config.toml
n_layer = 12
d_model = 768
n_head = 6
n_kv_head = 6
head_dim = 64
d_mlp = 3072
vocab_size = 16384
activation = "tanh_gelu"
norm = "layernorm"
norm_place = "pre"
norm_eps = 1e-05
positions = "rope"
rope_base = 10000.0
rope_fraction = 0.5
qk_norm = false
attn_scale = 0.125
bias = "none"
tie_embeddings = false
parallel_block = true
init = "normal"
init_std_qkv = 0.0199
init_std_o = 0.0
init_std_up = 0.0199
init_std_down = 0.0
optimizer = "muon_variant"
lr = 0.0124
lr_mult_down = 2.0
beta1 = 0.95
lr_head = 0.0076
grad_clip = 1.0
warmup_steps = 200
schedule = "wsd"
decay_fraction = 0.809
decay_shape = "linear"
final_lr_fraction = 0.0
batch_tokens = 131072
seq_len = 512
doc_mask = true
z_loss = 1e-05
train_tokens = 1228000000
steps = 9369
dataset = "wikipedia_en"
Each number is 128 + 32 x the weight over its row's rms, rounded and kept within 0 to 255. Layers, rows and columns count from 0. Numbers have three digits each. The size before them is the row's rms in percent of the matrix's.

# down: layer 8 MLP down (transposed), 3072x768, rms 0.0759, rows 2438-2506, columns 384-479
# up: layer 8 MLP up, 3072x768, rms 0.135, rows 2439-2507, columns 384-479
down2438 105:137119117095143097152127121099104153138116080123158076150190127142113122140089127136124114163134177165110137142130124121056147117121160140118104130106093133093147113129101112154151198183065168087110140172100106115158103159195178127175141113144110111138097147058130145138148114092105108120
up2439 101:165146155120099110140148077135120151084185125142176121144118096123173154111099087092114125169150095130172104113113149121069143096071092077137116060159180139121110171160139174108130099102092141122103112169137124129160052192225102143109056069098156128160148127142104133129110093140132139168
down2439 094:054122138126164080140130153155071100119115200117127134148149132149099183169076093100114103144095164105130105124105174126154127118138116142130126120104089144120137188142127128126166082158152098134145158095082117141157125167111094112137138151082135110083096150139122131127114100137113117145
up2440 102:082147070103100080120106124174136075166143101095103144140148034127152140172161067155093139115136108110129173091143090100168117137158078085111136128167109169142176097132159115090088146057151072091136125134146054102156120129074133160115102128140114144176113090091091122107144170082147143118
down2440 087:149110151099093102114129137147164150170087164098172129152089085157174162091135102137090121092134112109159147157101107104168141158134164127149143142143119160155132111100128134097118141103111116101112063170149125168134161153180163130126115095135138129123179205129112091123126139092170133158
up2441 106:168163115188133134128136090141101158060165155161117089116133122138119079121117078125113117141074125081120085134215158126106145167114121145048114149119136129112088171120100092106119125183118115100140159181144154124093129092122138074147124155108144120060124154148147111116108164095162134119
down2441 114:155073145184183174168140148144084132120162171153079140165109176121151066098096110098129121159152137145141092103127131118171145143151124117159097139116139099123029144095102132142138109137120126129137163125138163108124111076125157095126125164198145166123094175073075176014101089111144117131
up2442 098:124195128129109077170149178129138065132100121148156132142129126136134135079119103139117112146072111127125099116119163134063124126134170159127132164134144151112112163142145217103094100095132074139105160100151091120204131177162140117160118150098094121134164125131137168150047112135109113124
down2442 098:078108064111133146121146103166145122179107112191108139141133148069114125166126127120120155108147198084131156163129126107124167128146102099175144089204112108151136099107103146132087141159116178104099122157157112138072147095122121193082158147156081096155153220129086134145125112196092141134
up2443 096:068144096069082126134153149107114145174151165154103117159130086074118184144175143076089133123118083139209127144134153155136122184143140144148163144112127099113084121163085137144093178117112156156168077154114067204130099068145138139161159151137089069140121124113117133167088163154113163106
down2443 104:093200117103179120123122147168159105171126159164143104078071117160083140178084116120097089108103177106129174156128108131173102140108155136122113133131118122170093100161167139136134128149081139133159109099136065097102090086174116123152176111099159100119186136131106152098139159112117126161
up2444 100:172142197135125143121217083149129146130179167137152092177162109128120116157118110186118109073073114137112114091143085112160138132134125135130157098120118142113179102094097109147124112155080127127140129106157141114143099156174151112189151097103145103161145148158092117127146115124085119103
down2444 095:106091078166075148116139110176134159111114117167138106082097099072136131120205141181095138097143183123165104128103130113105144143153151156128126141151168122134176105177082094057133171088107119096079067127153140065178146124130111126190142129176109118134124125092157155141127142120103075108
up2445 104:119191074139180049072146127132067154159147071084102096128131175116145099161123138159150166168088156082115161115174160165103110166101137090142098157105095140167086139096130174126138141162117148151103201130171146134134161090120087178134132132176170138135065079157128150111126195154108122155
down2445 109:117067122108167145158137172108064055125118092141189129112064157146132170098142143143121209108015185151088193104135134122125116125157134097157091147150137103123137093107109103158092165165130065176164043069136183150119120145159130150118119112153173181142184169129194129097088099156122178108
up2446 099:069178109148149162179146133082111175150101166144143058099170110148065084087105122129106134138133093195099150107117133141115103114122084105128111176104110189114157120127157122134170171161130101081173168124116067163145142181133113165106148170103162115120129182113158120165137085158141127124
down2446 113:166167108064116066161159101103126089093127143075122126129153086124207172190096192132118171170130105126126109078130103142130150108176095136122170122109103137140114124135164131093139146110095099167098103082168162065151112108145108090103171146148135153080126137164153136107097148082154126120
up2447 100:092108170105210090094152129135122057097160112113103129141120133194135147131125098109148088105117198058113142129075152101139143114166162129193144162132175176167123068147121043157104056118102137109142133135110191167163146126131116113103153172048094153180086114183111097114106134162093134112
down2447 097:160158111121113129152159089193124114146153132117151115159153099124170099139147152157164154117184128113124152089138126113107141162171105091142138087178128211190161148156101149097056133115112145145144065159124102146135144127141087070138128084160057125099126148091091156114179134074143101111
up2448 096:112141117089171077114138202181085142145129193122046182171124080169082164092125126064094135157131114088120154130183131168075144101157132120151134103127132164101132091142130116102131129138108107182103130109081170050112075092156108107084076112127113121139177108215070185129132134124095112126
down2448 099:170087105063119125071115118137150097107136141108128103221075139119131109103136064137145132127142118132164120060108111106125120099092142075048105132149090114143143146101084164108142090173124107070113077157145096151169115134158181169106160167112117121106112142080165166188131110125139064132
up2449 093:192102180116129199103115102150139133141181145157076118120098120108080146126086181132128111130088148123142118111090107120165145126119126155111116132121149181161127131148116103107112089169148129094130110138151202101128144111121175174100137129126080106122107130127103114131097123125195149175
down2449 090:109155132173081098161170126139106174137083160120147131087155157166149109091138158107117156117103098191104115080110107154086092185120095139131134124093123099119126121166104079081136145094070107107096132111150092144108085099161124086143084159139165108156120088086102140050122105146043164065
up2450 107:094127144114079120072110093152115131101152154099187075140152180125152128107165099086083136151094160178147109092147168189189133106091096206142166118131171180146200171105087151171130066076128089100097150156168039128125125183103124117169157110138116138126175209115140139148078143079123133125
down2450 112:090134114086119160116102146124106149132126142112167132204095122058152069100080126133168098180071123164113103153105135115161105131112106161108117090116137168176160081120149118130087131122135134168127088109085103141162122112161133130148139166198121127156136134077084158073144181085129142102
up2451 098:137149136125139150083152117153172137223136136107110145119183100095144089112136164094127160118157151094160156116165139169115093153104185148102084062145101090099173103114135053144158122123102131196127132178134137104120085197156171095121122134068135136144146088136168177054137074155131139092
down2451 100:163107195134216163113090077118131143133166130151108180140165138206130165155086131072114149197072188130104126179130127118096064077142100111122127170097132090186152116106113160153087130164097113109141145184084091127128137182127145141185114153104171091153137146187077155140080173066212117129
up2452 101:137135167097111167107154051139152055151122107159093044131169092109132127195133117136116159118113126126161151143126094114064138114154160107127100131148132183099101123140152157136112138133137138082071088143119105106152115128083147139077180106147120159176151151108110107083094124160123141124
down2452 094:099193135114155173163104096111120053141206143092110164104111105173118097125167154144078110134126084190072061149140113073140111124115082114174143110140146107127108132149153097144178130189125104148141150120107132153073178094141093137194131103164097156067114158156122122134106192089079181131
up2453 098:151103183088039165108110089107098160084079145129131131139143092141114152165165122148129136106095131183130169154102205095158168108086104032146181158125109076088132135078147171129184147147045179130110078140108092139144139161113121098155191154099124150187155107133133126152146112142108101158
down2453 103:229153104127057154155070107128142125121181033122164122078141097099132081154123207164105086072124167118114161084094128153100075149086102139168112155148155169122119121215164111130114114128171148165133099142114154118108158069121136138137091107153122188101087150112104158083161122103099108154
up2454 100:140155128143112147151147186106169115217092095185147127098121146053082127104152113081169159091107125149201176119149110093129116167130118129130133124157118141102147122133140165075134088100097089139103155111163128073155122159142143159108095148098124112171163111145155169168163146105130117109
down2454 094:128116129138109138131067107159164120139151103089128192156095074113145138110125100108165158127123107160123127138138170162152182080102195132177061156177138119117085084189170147058135125152134130116139142166134107085110123159073192097170132132125117125110085178144140112106129148142166178142
up2455 098:165155139149109133179142158111098124168106120106127121134119135159177183173133147128084120158089165094048127113152111082123095171136073071145093095136155075108135093190106084146151130094124130089120128151127112111131114154185107093109120086091126089153144108154166164149070134132158175117
down2455 098:111096105127162072162164089136107122145152147096104124129141143125101137118106167088143181167130088135153081142135114138127181180129162134100150089109123098077182105169149065154078137112155130192156109134075115179185134094155099089123068143090177199154126125079130128133119177090142118160
up2456 101:174166096129074154181151138083159124149118118099142089133114148097134096141048087061088146135108142142101108140152144146118162126106080116153105150108086141137147107131094072119119173111121189148141128094153152062126095100144110132152089110081090159136102076112094163108131150110147124165
down2456 107:117138118090174132114175101147121175086175135183104117172121122113152124166153099121141147130137110182109108082142141185109139124097132099102196126177172170194133114106121096117115131045102107172144160146116137038148144176078139149139139140109134189108110104091105086196152131118087073118
up2457 096:155127123136078096144162136150178190093078136102168118144136208136198175126123151166114118182142127146156183101116136097135132124158106152153109141107114130162098155141143143102159130152169080122149094157170142133113159180135100135092054114132142133156088101149134145127141126141140091140
down2457 096:097134100074092155182075103055098093141161127101142081131146079127129124090108056090174158117095127134095119177105118088133093073121143158114122112148167083090121076145117123141105172086181121154114161134071168133072158121140124113159146131150155142124132186116123142114066121083102153152
up2458 096:074130114148162132095124088141120162090066159112087171095123205137147138103132112203122125133134115090091122124106145157125093129090134142164073138155133151102150116094097119136156131127093149144147151182143104112144161150105164159176105196071141166150161115165122084136137110138129110106
down2458 093:164132163171085153117109165153094089082132113154157126133125118081098182103119168108129113180140142145113105119143110130160092131147157135095122127099137134092082082103125089124075104141117201151118098118105056064152099104197110126114160133157110144178118080106138119089083138107176206148
up2459 102:147141162161118155163093157157151149159173110119123139181174085144077176149158157174106125140160160107131111150105098132086126143145155159117180161161087097107119140126148112139149148138131145089135159117177086118121123175048117129156074135131033188102116100149110072132103165105075129096
down2459 104:153148103120118108113146137110118125136145079149083139095138082102098094161146120123140069148166164075111170115089126120139111170128086048112101109165096141144135089119122140148094098149123111101173150084122148116144162120146134080080130153139140157070165177161125126146113088123130111160
up2460 100:145119102076134098092152164128163115089121183182113162111098164094143114166157164109090124126105146166160138147145161104120154098138090118157184091091133101101098076179183084149122107126138105155065168168090177121121107147163172119130152117130108047154155076130160148156084203165120147082
down2460 103:111135146121063144160086168137100161124138125056115154100121114129104101097083100077126163173173193163082116108118158118071047138118081148047126149213126079164156117177137131069165119058117106099043157185077158098094136155085157158092064117125116127076117159103150130097134085149123127101
up2461 096:177095142068104106085139094142172128093156146128130158152134134131133170111172166125117121139112062096157112137111111101176115166156145084137127108124152112185114120125114087171102099095154140123155116110182099122144102124147124116118102171146161129064104149060135166123159102116128148070
down2461 099:158148128142179140149140100078103090157128118135118108156098131129170118121126090082180185109156158136137099154101106156119114148101144089114154180170109155136102082177129158107082119123169085141150061094126121134096117185144090097084132151167129098094161130154180241082126109149082092114
up2462 101:169136074081164077111135118124188104132105119069146210163108098153097132179113192165151127131197152127129164154086145116175082126179125121108161151154060151138142118079122124095130093124146154047128113140169111085128114139119109135115187178088074150136158097085179074129077135096153140134
down2462 097:116100191143133121141088090134107186176203115115152093140090154101128109113115059160147145090122098121158073162124160153107108088086079112144123189150180130149128203140138102119108083161117107103147151175168129092113135121121179138095170125149115147146159111111155151159113114108125132176
up2463 097:123106134121113121136170098185153120120094076135076126052138142116140090158193179188082164136123079193141127097156170178141150147086117113125133120117120111145122129072154144166111171178117080118127120157114147061080231200107086115141118112154070132117107119124158144083162181118112098124
down2463 102:115083170221148100089093155147166156174153207167135143080125086110133095102145121089112080128085156127160155045074057068109144048139150123095109112127107157094168090089144103134168178171106126166118142186088138153084089070144139135081098101139130086171099121091084131128140073122122142099
up2464 102:107074088112098148095161096112142141109153126144197146118142152141208154170124080106097146101152141106132091168099154142130115143161166146102123159160192152077114214106121094176042157080139122126092143124093128173175081056125121105098078097104140220084081064101091157166150133137171139128
down2464 102:124169099166120099089109145142100149127084078165184088093122118146094137118111140160099093092106181159128114067166163096137191179119161076118087163167115097157132152134135108125119087119174095097115089129115105163092063153079124114132099147138090121138161153153075115144195150090140111091
up2465 106:158140158121152104127159179139085139128154179104109138207161121116144104113160134195060109122158141131169106184145203129155134137086134095140176079175142142173149140182192122153148121135056105163123138145109076083110140134134126146103114098165055090139091132123131077133096183112113100098
down2465 101:111187072064150091138109122110087106054120095100174119179098124069150146170135112172163102093137079136125154124137159128116110106107120144144145146152132098112152095083198084155135135108117107180076077169155136130097104136190091128138170085154080172111119097107107164138118156116113114084
up2466 102:132146089189145147122161104081081130094128123100135029114108160138113085108124114094102104112158159091114134107093128108128116147135065116142142128117109103150137103130081146140116184192077117148082176107119106092064193103127196178151197122109151130128151157124120118211085113114164105081
down2466 102:108136131150110168103072154146130124184132178158145138193130156122092125147110178118104153173087140144131103100168151193093116090074169116122072092116104125094101146181147170156126141178163151117116120098147166140150136129138137095134156165094129138166076138118141106097117056103102145138
up2467 103:115125137177107108047110156135090147153141125130160140106155090085117132076173114139107115167111097096152124102131137129093106106174139114164157099135090164157064147132132115077131093112089104104163142107149091170126183072104167198141171180174136086200137090128139151141128108113166163188
down2467 104:103142121154151194132114062117157129186152177097172079113178109109125130122147107114136156180107046102128115055116113164118126175128137139091150106147106113154140131077098168114177124109158110127115193101113124199089121096132086132131108176103084119177119176141157144135131162166129111154
up2468 102:102050092154142146078079155177177162116172171081148068157105108109062131121088159111169147163076103117153129098186149123110126142185154133097136132132068063187085122149144152129111118156060133107019173078115129134197115101180107169140158162135108091061125144118185164155099152134115148150
down2468 112:111147128118121111129072089097168142116154102113095075138205098111093096084157114090119093198115118152024107136167160124112124150188147097111156140100130166148147141205080131212124181106156128131094116137108174155118170137131106145099122080102100060151140096112147146093122151115111092145
up2469 096:120169108155068163180068177127079133176085104186101117114087186120133147167165098173090124140134121148154160151076154097054148157115065087115122162166134095119069181157123202190132135143158123084134124155137141127118104087148114196136176151116169168078166103116149167121076181102104116153
down2469 098:160115139073134105131121060096129167132117136174125101144107091146154167160125161163102156122145132140136129160186086172135149130144171133150088095117163130112096011132139117159126155158097094120138173112120113115081132129134132098129142088142110119201122144151118127147139094139079126136
up2470 100:126108112112087151151054129104112147137135141090156133161058104090210105182171125038132139147124058141108160139142134043090142160137137159121143125066054130131160135079148121079105128106109190158174158140113110086112140126111087183158159094145162103135076091151126144112098143116105120057
down2470 103:153095163139118113110043091121158095180162171135177142178133098121074185117127074171120141105124073098108086180154154099117155080101103133122130133195052102122179157073167156096138158142092151114111102157159117141110148128150151115085119187108159135133169133162131084091135138141072128151
up2471 101:117119117165122098215108141125068137092148102122141129143089102133083158203150175111145179153129179126111087124138081103148126109113155124141135084132162177173104175166188134075117092128070153107088086148206102117111137121177133115093078114133129153098138151138132061097154127125131123128
down2471 097:121060123099097076113086129098147125126191131102170120116166147143165196031124135065115150130078146121123156138135129124152133129166081130093065147133104110147114123111150167094104163139115097149128160140141186142085129172206133125135145113087169106114148159121143119145127160080115095084
up2472 102:117158132153112187127126098154149090117085096136190085112097057159098110087183121140134079143112100142154098142066145108115200036083076158146116105154128143063116146101045131135151119156137146170107125091116116126124174119119138127162125131063176108138133078100130180095123079157160111101
down2472 101:128080164143139066138088088082119129148123100115111142078173149097107122110104127145092141106155082106148123100100147110139121130124106123141124143132137103164098133179145141067114156096113164085163153164113128164136114089082125109093204184129169080079148062134058087134148123069105142171
up2473 104:090164132108115097119143107129100088173177140156073115144123148115116176117092094183168159152147094114115110151114118145087152122169201169097086112122110089135102179095166108116154122107117164104111104133098172111138067066118135090164128125139134164117129085127140064080132111155124211140
down2473 123:073170086112118138135168148151102142119153108183153112118090198160085147169204107169159138118139147079102073114122197096072105158102158104126065166131174163178070144150086105102137107146135203127153114204125128147108083175164154137104092114140136155155157131042144098091149121120151117083
up2474 103:108165102136131124160122169099165132105101138080117117144128106132182092102132015169161143074123159162104160100116183201135127098113106137098156078163132084093119143106112114108167115180074109110115131197140130144144098123115157127151213113102172158092099112129164110131103155121098132137
down2474 104:082094106099092212120116141116121185107099111142159156130094141153141155186148097113129124128167120146129080131143068150118138165144188097174165104122170095160139143171182112152166170082112104159167092121188123095097164139158102098147105174108146120135126098074145140146204165121123090140
up2475 103:091119087140128041121156166122109097120179107141143148162077137138162122134087082123123124136127152123148108079122117138113160169213103145125178090144080130134137149146073147193127136052131144104135143114066158247147127144099143091148068147102123159120153167072123146114122106101111114137
down2475 105:096135177055089137135140097081127147152144080108124188181139152164138133112107140099157101151109127155128098125119133110071161106130142112108062162124106167181118067128061133134111155151099107107102146159121124175097131174144107124160099055102146142118160135147138099138125091085068143132
up2476 096:068146121095104071137084100135197114144110148167055118116169157206121098132144104143124209135164124059172092178090120106141169122117092177116210125137101094103097100112144097135100147125048134126097169142154147124117109120154184163163114106072167125145075122115172090142068138111108110089
down2476 099:165165088131143155142103140116131079129105113064094125165135094084138074117146116119142162120125115136107137093128112138184121155180190128126084108085103036159109117108067117131126132146165131168162067132122110153137135125112173129070118143170146106137194121127113129170115147109126146136
up2477 094:152129100083073136063132082068154148147127134092137173144122188144124150145127204096072116132074100103166085167148161141123125094180160106132127134142163119113106122122102048084146129160120120100119120076124082154114133089139115161136123083136172161147137120107153115083137209111130116147
down2477 100:145144122167160126135108158141092089162169080150132131097134133127129126113118130159126178127181098115096118119144128081148132121109151143133132072167118128121109127139096145076144128126121141137132133148094132161089073103084150124130160104125065134144081134183164147118174052181117190070
up2478 094:130169146171157103139137115155108084126169165119174083160147160115130138135129159144178182126152204166070147114086167142075114111115098156154095090115103165061133117169165092087060163090110099162159130143076120138102201058157063107161191134098134162135088100140086094155129101179129169103
down2478 100:144085118128119124065151106085150126111149117122125082096150141120103143156160156109128102126100170137084120109111102163095141145131118114146054108134076146077070107129146114129124172164147120119128156064161167132153128170191119133169069070139178121133145099174154178067153145103091117142
up2479 110:103140121091099082099168095095124117106147154104150145107183204112164187181139118121164112099140128170115132121128176162148165118096145179092113077125163112094217115080071136096132136112119091129122131126101116115140144133105104137158089112113201149100084105118145113084093140142111137164
down2479 113:052151146162141107118102118093099132140022120143108164063104136122147186105145023132088110044152151189102100137140156181081093085144142093160125127125100173142120205166110169122147131063158106110071100084131091064127156148096148058117148142158140127124083088152135115164092177170127126116
up2480 100:186091117112092095155101142112165044160153110153106111102106096132093145110119168115117109169094099138133164166119182118097109097186150097158067134087153156173108161171154131092173112089091141143137137200073105091142109103171181149128109148073105121198166119090062127098062207135152116160
down2480 095:146114138091149147125126148092112159190151155125088151089189083151112119120119101101109149099118085143127082137142107127169163177147125102123112096103151123165125092102164094191033127084113107182067133157132129139116103144184148125093071098113087172098095113190127142135121191136087142174
up2481 101:137149151137161087127144177135136184109101133140143103063159103143136114151136097085137102122153124150111153174163132122138139133101089153133159122162082151099184142182144116157081172137130130119103120126122111108162149133076111080129114132166158147155128179190158145099177129155148171150
down2481 091:183197137119095138127187103113092120114153159094126126176151091120129105084133153174126157121106157153068148108112129145118121142105116110127141091082137129139094142102161142087137124153145184119143138142120140106127082138171148036142119085147119146111163081119104135152129160151155094128
up2482 096:171140057095112103127117081146178093124124144167111175130062110092166118132141122103074120149139163152123152137139174076160121196108124142069175102129099085134131149180124141097129166135132069168155114091130142139137135133082070044132096121122113172105133126119093181079098093137141116114
down2482 092:117173152179139204106108063069125191168165112114113081150122123146098120115168134175129127133103058077079189115100106112099140166144125087088141095112111135162144191119135196118111125152117152116142161184119118102100070134147127161163069124185107171152183139144113086117125156105122124124
up2483 098:159111147107125127096090146114178090154128162176122177090082107115124122110156131103202082117152117082167140115153134099151179131134211151076140100107092122171108180098122131145169075146152161115133138142072118125091133105127145124131154162086136139068121174150132098153156121085095104073
down2483 096:170186118128118127209171107133160148122122124145058119133136129154130168154129082150112117151102150138106189202104088129174120119127099152122090144102154123104107113082078109157153081155133224072130105129150134127118108111113104129158138159174137102187145115148059147146141129107133091155
up2484 099:151092190160114083156060104120111126108157149152077164154140107099111133064137171183083117136048176118118113073172117127135138204105143146128106115137144166204176115103155114148110117103154128144067094117148067096125176102125141174099134114092061140094151119119078148076119198114140173107
down2484 101:136074190075111111127157125107158140113169150082122111087135106148155158096168143171151080117083126152087116086116093132147106097135112144078158132143154134101116159184115133051163100110111166097113182137096150117103182106124167186134121130129176126099119137150221170160077166132106104219
up2485 100:124135109116142174154169161100123141126109126068138138197162108187177143167086103124117123140137159075135126186155122131159149212166051101158125164111133139131093147147140138105216156175062159140128137080102141138126123080165101103136127128127114096219164169127174121145117109088078171177
down2485 098:088163126105150106109164153168163132115102137164130131118139062121088136110140088136077132123156090181132151088165120153152120157108145124107138151157093116116137166123074156058095106159156122125173099109131140154158121115114153130175105160105098125136151149084184180152142162109127155177
up2486 105:119160072131166166190138143093159113100097140138184118151169146135131091126151147137120137122186180111117146124144155126107101071106167118154102160153132078097125143170157092104166088177163097071122123158089091108181161100143111184071119114092108161139167142097085189135147197117126130159
down2486 104:094147127109101168095183103132124182165136148111132185156127140162130138167099146103095143152174136129176154105084125089129128116121113111133054125117161127162084157188154088104152095082132070115058135139166159138104122101102189065168148141108143144131157230168141140151129175142155151109
up2487 098:120133168140087143069141165121127132112150184091093140136134162095079159098148159185120093120141121081176124147169105074073201125081155126128186141155078125118186102150197157090115172141132099093154192124103151070093118153094103119190098097135130122129076068157121063126108089210100169118
down2487 112:136114119077085134098163136118140096115056142188140130107138167152034152161111153142157119097133143106122185153106148127193205113117088154103139054163157127167120098181117131113124149078112124161133103136114130075093178138121074125123121187078103141071117129147137063160164133094147158121
up2488 101:163184090118114101146149140186137117130121124169113203102111079128101122134132144083123208077114148160145098081148131112095083103087112124096142128171139138145052159163141164122158102132161158138090151058133089122151110113160118100116213128153119127126088179111102137179056153167176123093
down2488 092:127118183142148142159158128106083132178166083181120090123156159143141122086129110119104120045195084088130137131110121100144070122179079132186155155129114138126104089164129105100140163102142153143123125133155094122117053172103153154124140118141082151127176115171174110132114097141124155178
up2489 100:108136086186110161119142149131108089121167173171080168095088164134190145142128096098105121116125099122103158156139127135126120105169067117114135069106137140075129160168140133134132122072164095135114164095117121122106120176172134155082112126154102155081120096141130113160133101143138117126
down2489 088:126120106229150120160101088202148154097124110096088102163178148102146161158124088174144106147098135162111111131147103174136120176130080108117130121127178156099096158061100141081106102098150165157111103109120076137107110152188130139142102177077175175148116156103192136138101083147169046205
up2490 097:088141099109064129170159133095137123165095130134137142090175106112169115091122065120102154145139119117145104132140145169177165128101105081133097107089120093120121098127117113111125183124107127165150143111097138118064117165133138143134140099089239091151130187165121094104133104139071113145
down2490 102:117123104122134090070070079131092120162084160180096037126177192187122121142066135129131153042158119132125134123112122124088158131096187127161126143096128110167129121119166102138157144165114135149143125098186151130125146162155142119097098125113113099121126126146122157148143163158104103126
up2491 103:115156126173158113197165052152160107121186161110157071123089140126136182138133159075111119154117098125151116090178062158119130129161163106109107100122144065152135139113131113151148113162116093157184168113141076166131100178123114174115133151169045135135125048055104124111147099092141115106
down2491 104:144095112094098171135112131112128157121107098132095122137121165117137164134131130158089093148140087131167106085189153178125145182144157196154141090130168105108162147156104108144160127113146181171143138123113085083104117103136109169103104148098097083109120177117102177134137129162089151144
up2492 096:124127128145126194079152087180154135090106112089117161207165104149166172113106115139122084127133118186146095130096158091076107100110123106043109122140164089117115054153079115104129129123138147125179079141099208098123129098129126111128121133099115131188142122133170136133132168141116123118
down2492 097:168138166154147104104172166056145166123152147060111086102140088112130111041164066117137105131079185115131139141106095116148166142188129103148111137144124101171135092163185128082084110116180061125121171097160168102105077160134179159083137115148189138101106148078154113098172087136153112143
up2493 097:184160088179175148074121132108077073112094137185205116168070133117174142095112139095128139157172147142141065166138139109109091187115078089149134128153098119138149151154146125071151097140123057116147110122102058173111144075084134151119196076128123141126131166147054058101132129111090129123
down2493 095:053143106092169158115139137107126098053130107140074136202174068072122146102085085069137085137109182205159137089184139205126159110094121123140124085094104093175086112129109135100106120179064128130097146097107102117101154166096157084137132162152146129181104137108154083051147093125150167123
up2494 101:092151081059133075134182160116156100104183172105138100141136094077186103169137167064190155125101151162104129137152069145148163150207154160124154166067124090104136142140122052127104147123122115113120117133162136147142122099156096111124156158045157137097109129123165183185140137188104137093
down2494 098:133099208090129137128156114142174168080154122123040188132134108145176078146129133149158100138131135100061073146114072164152152165145109153113143152127129126091111099160108158147103108154146154075174103139149144176122121104134184150105222175095107121157117122165084107148118099094141126123
up2495 098:110168141103083077133202108042152171146077127130094141106190124142100142175126086114086120170118093123162222151198129129098159147105155149114182161135141169095177097117111116069118081185181088142113132131120151092117124146137086189198125120133085099094127146176158084157134161157154171136
down2495 104:095198128111122136165181073152114133170134072142105143092145121197123101114154128110074147143182162111134137123139159111128102139127161100138140120132106127110116181092131026056147133177138139096113120083156113104133115200125171148153107128156132196128079129149076162180137089078038097122
up2496 101:195178111150181122138141188129135143203132167131157164122143217103054143152075118156162102124154128096160141121092153087059138165078127095086118188101147105149164108160164108142131177126128106151062157107091149071085134074151153125115169147204094158076118110151127121115110110151100127087
down2496 098:151111130054101107176139101139105126113135156110111133131130139132103118103120184116174167133057133111063179137127124062128103148114172160177134160129151115154133150127159084116098142077148070132129146152122092118192153109106141176142209102178076127102125107123098175118123185116144124111
up2497 104:158087113141144123104120173138105140148147190074115098144138088058117128114112160076173124120123115158100064141129074132146117110095116109123100114111039048137143114033138166198199103130111135100097094092144121097113125097152144088066111106154097142151136184120141174133149127121178123161
down2497 099:163125053078142137145142171139105186104102139089163100103136129099132182105132153164176116082208106170157128077119097154144151135103107128115108173111092127127184123145097078142154128135056084133188195149109106132085064094135113144113104178148108130140125169167130208164161097087131098148
up2498 104:147120085210104124145050143155136180124165198126111179115091044153202117174132148117112102192128085158179101112094106156119100125168119160131087128127134158114084136153163116160114143094122120146154139187056132152143176100164100125144130112118160162087144085155135156109128114152129098086
down2498 101:167141176178146094111121101072091131100149121111088099047153121114134105127047047143108089164173144075219086136150114079147104093138085086140212175134120142168172114067180065144060183115132087155188109130128137051101088154182112115178101080111148106088114098136091142173177131178172180127
up2499 093:162117127113132093138116149105145117122123118152146217133130035123100145095072121097175161102131106110071146099063102063137063130091138171105122147136106072084105165133137150114102128128131072176091128112105133123142120115124098188100219111170131083091106158183154061129144155116148145086
down2499 093:182101149105180127130152090119087128117108098112181156147114158172143146088129109121166089120119119184094115129174153152120138136108130156145075101114106129114196101147114128097150137084092129163111148153156100104102101178134120156141140151111162119110133094062156141126122153153134096134
up2500 100:157123075077158131134133156131053098156137082114127072087140125137143191124063128131150124116050099130080153152128135156139191124126116128141077115142172151130178123108176086150096103155105120148124146152144071102108109179162139131161169129138078132136158145097079163146107138121129180157
down2500 101:114106135150122092184093071171097141172178160132140117174127133092134130153128154095100181109138213151139095184173096135115081138145116125112100118132105112137133042060146130122099189140083124089134183188159164133096149148099176108084091144089160154151145139126138133126107065069130160105
up2501 103:140165060184166174173079111133156095157174122208122142101162098186162101135133115078112141112145144137124087141180165165147091160107076106150145146173142129116125119125154113145162151118152122160132167113168102174155096098140131116103175121125062116135167131142124160147105084140112170120
down2501 104:146169157179144149170158174130134080127179100144121142226166187155102088143126155163178142073056053129111093151114144106143134107099137125131130112139147160091091103151086141119193133137137184160090142109107157089089077184133176146117076101153137121107124129140170148137145134154122142141
up2502 110:166109085131154117092104089136111104107101134092214115163094158181060076119174139121102141151131150125159161144134122179118126129141194127097107154066106084106143155110205102136111121181071157118144133151094100110122085103130154103155094110164120157156084168120108126168175162132134141176
down2502 108:133148085166154118114092146130111134133118090136241113140130118204130115127128167173069183097140105166191129126185148139205113146106118102085118103115163084132185082093141102085108134153163125105143147114122137117113094099155140068135130186206138169215124127198149110096148132087072179177
up2503 100:069094132123067126086200113117127102197102145121177135067089120138159145158148088162078112118181127101145090069120110162105092130103160129145141092156094141097093116149175134112167127197152151099149151084124108117133108117120085136173054154087150091133184145195104115102112112117133104119
down2503 106:126109119113124137099121111121161073103154112097172109113145141155111146128145074059172136084130149106157145208124147154113116161118085172127113160178143133110180133161106140109136129121143075125164149154180135119059102111185182159108118152078061152141158203179109118112147122105059144208
up2504 104:120121092119125111087123129118095145148124104144128088161166136147120136115140118134138142120117122116083113133215054141067155131141145078068096172126144102112090154107113134135138146111161148115157149217152132143120097097151116135113160139163128148113145116147134170114161122175171148120
down2504 101:095124115117105129140101034098157166079135097127119071134106177143084146084103097102161117114155067125125182127129108167117167155106135102169102067145111161175095153141099174126084092086141230166122152107101138134078141118096118149131113126181139168117121106109133146181143118070133103129
up2505 092:114220131114107102126185153146094111118200114131173105152098124113161102083113115123102118088156081152039161192099164136144160129066100154126120111129125203182168097098070118136131135121096157128111119080109119129141147085121096174113166123155160126068081137105114096164125161122144106043
down2505 094:200119131088140088098161125131113163140118111127111130108068141148150145136134060139141155074139115145123065117125088163136082156139086188130131128128160091138089117156109082120133162095148117153129110106110102147123139141123115133142160142148111084143093143180104117125142154096078109099
up2506 094:138177110156092120069157165139099128111148116099195115057125107102134152114121118118161111094111138172092148098088170119102115112150202107075142162137172094085095104128168176163077132108102114102181103144157114138116170102134110102155063146083119112140175125137082168250160131174111120160
down2506 095:126146148088083152090120109165116162156190109121152175149163153177150145141147108107134119129120117146159126139102117124184042172085191096197035093149121105150113176190170036177121083113057143123089161176118127099090077096197144153151081108155158133130120157113084062085056147148114179134
up2507 103:075174177091080120134157117148082142145173134159154109142143105096149092158107153180058112143070192108124192096125105122131116133184073140177113132060120112119122164141074155181152113118093113100136159082111084156155099154127125143162144116136145118169081128121127109030134144117071147095